config.yaml
positions: "rope"
rope_fraction: 0.5
attn_scale: 0.178
bias: "none"
init: "orth"
batch_tokens: [8192, 16384, 24576]
seq_len: 512
Each number is 128 + 32 x the weight over the matrix's rms, rounded and kept within 0 to 255. Layers, rows and columns count from 0. Numbers have three digits each.

# up: layer 4 MLP up, 384x96, rms 0.17, rows 286-311, columns 0-47
# down: layer 4 MLP down (transposed), 384x96, rms 0.0417, rows 286-311, columns 0-47
up286:102151129183102135107128175142098154155167104139128109146109102130208088117146150133156110137100130188060163151108120136122138120095170124115209
down286:058154128117118153101112131129172104132119094151124161144103097116138140159141181126173168098139148171143149133118137099181154083098156161147167
up287:127163115162057114099118063074091120147141117166097134128135123093122146103116129128110201190143116119096128093078107145065086154073127162217197
down287:129138055116158143109144107137135115133092111160109062155128091156045115148142186076091143159116119150115100110127132132120079128134177058116139
up288:115170074186097183135192134120109100140155166146129133122083129124143095160132102132129195095135118078087125144098110143096059164101135187142174
down288:137127098163125071082139110155134113110161141121103103179123195043143125144141080150106121138127121134111149084168153100156130163106110174102105
up289:147138111112093114008099143072176148101077184208065165084126063129176223127101147072152107143158120109163100062174140140139175132141145142148094
down289:142138116099089092130114120151105145182157133159151163103052127115115131129050144060152144140150087178172104122113108111118186173108155088137133
up290:105090185047102132089190177152110140087131145165061113102132079117148154092134134164105155117107116109153151148075140159088073121095147085067082
down290:117130120057134158130170153113128157160123128142131110168102100110128145106165170113074093101089119126077172155146161116124169077142195123102061
up291:088107152188124163092044118136117114105181168076144119166160126143125114108068155114123114118023066134143139125136107167164123118121104142139135
down291:049110125089133167093093097124128134134168132114136141164153138146092098116119140114151131104123079154160145157124169116068085108105152101123146
up292:111105121129084177081146130115125146112167078097102164157167130196122162142215105120138128150118089128120143129102063138042162153086101120059145
down292:087114087143110115093138143125134059184167136136139104123145118155122107156114122174189140108144114161076102137159150134143183177112096098035071
up293:177142092142102083152121145208116204201091164162134174141126136207117206116135089083121155149091149154139117143152098174129151119102144102187170
down293:134090139094119073165132171199163134153137130088152159137057136133110158182135127111121113096165155130099114110137081112137145132111134118176132
up294:121125154134135068112150123065153117167138141176104098136106112155067072165175075141059085126120177149116087074102118109156122123139121157108161
down294:170132098107113115137130102111153076128136130163164160245147085181108104123162150102097124129144198172168137163137142146159148155072136092094154
up295:161093107152099172108132112071122126113134140096129187142139096098151138178220141125210089141140119108122162162063125130128141120154177122139118
down295:118136138124151107104141140138088108120141090153084124070117100122183051143069128121150122017092073146161080116123136112163137153092123127154135
up296:165158166137148164132109137146125094148128210133115143089120177133115137103153145096154130177090118106102141161092160144144100111154146146123126
down296:102088124073104127100110119170114141167098129106091089126064141095148129141089195094094105147096114162138089144149156073141086110148140112120192
up297:186125181089103142068177078151136153070113131156068165118114111111150156123120159125113138063161182122141106116088149112113114098130135178083123
down297:152069181124172192117076110072139168105088133097180167096082091094128118117154118103133154107141102118169181182141151120147141090069078089085148
up298:141133131126118135160129090166129154166130103189141100120134145114185090135129109107086158151165123119122099116095123120087143124130174105161105
down298:097120076131088166108125152171124119134188065155146104096153137146119131149152157111157139159121117129144125174100097093081185084130088170112152
up299:109063135089128167116094134077118156133169161133102142127122109143131132076202071109145140105114116101136159114151141149166108140203183113154186
down299:146061126173140111100065141094116172132119109150110085034099093111121083121107108182161162121106174108091127140122079141158166123073148103115112
up300:129096196113120077134155126159150087176153117208077127098190121091154113125151143089126149148086135140087139170146151113132124171154113173165141
down300:137077140141115120130119131142126080149153070150141078120204063128114141129124161145095084063140136103136101156131131159114069109147101158133161
up301:104136146101127049122176146171149073147156171146181128133095111172133098085094068178160099118122136151116131111126142129119163117104104196120108
down301:123101100093071101199188133145059139118145125081163126078127113108094106154194107181168117084158128113115115135148105199071094119119091102099090
up302:122092111152108105091106151114140128177165157071155146074157109102155146135107096100140081142161174141144148127137077126139117108088134139196145
down302:121130164090111102129157119155147115194104106116139091078096128129095092135158125198188097109151159166127125129199135147138100124135151150151128
up303:130136147170107144134137087163111095108169106150104075137114099135078158151151103123161106139085143125136153091165123210128072141113123143117130
down303:128130003145150120163136098127110128176120161120134167110119112109073109117114121113163139127155103109116146061109101148164114106118126071138103
up304:063170140066147154095073115108103151132149101122099107126094117065145114064184074114136086138146099167172193105175120119166105106140195188119200
down304:148139142143069126129080178057121117107159127112158112141131133144117132125131074122121214116114101214070122074047130108141104156187107083159113
up305:126102139100137178193139158063067108106101185171062091172081061129177143109103093157147173101133120113115138142118133153116116167051182179115102
down305:109092145130137137130150148075141107111144117193164115127116132143213106136127102105111127136167115108146204179140125214059093147094110124122135
up306:137156147198158168191169195079158150157144085145110123103080095145108151173131130103160150161165163108098148099138105156132068159154126117110157
down306:143103143071168102128211105138134122185072099142059092109103107087120106205124161171137090158106133114108192132094059108186061103137105053182152
up307:187077107180102192195121174145132186100128116096106119083097153107151180159173124113123109098141114111182108176103136081122136172101123157084075
down307:121128176060164138133098133098166126104098147120131080127211144109104178094180120143115098161116130128130140162234135103141185159102137134097144
up308:172080152151108109097101111180126132145115107009136137144145165144064100069146161103141203169112179120138108095111108077114059141119168189125110
down308:184143124081118136186116080123067123185078112102155114155141119132076126122170190160184138178178163089145120157151099103094063181085119141109128
up309:192112135147090112143137135108111136052093172140147155131176134157150105055139172158121162199167152160145122137132087152136128143153164093113130
down309:154052163118145144134135098113146109136081119141107101143126122141115134115153068078062082127189158129166131116164143117127170124155130213085139
up310:122123149104128142148125078131114160165121149089155151124149141153141189125109123127117175117075165081145133142149123130128126119143123140138128
down310:096149134139194147172113175152091156118118152171131047118151152095062154123089105146096107142134096121129142140113097113137147170148103167143127
up311:121118185178103125148129089109095129108152173155102117109102109123134139144124134076143123178132141120135140197119134132111107079164169100153075
down311:126108159138113059118165149144147174108151136147193153069184151176161151127125102118162140126134117100097158152179139114117139151140113145183076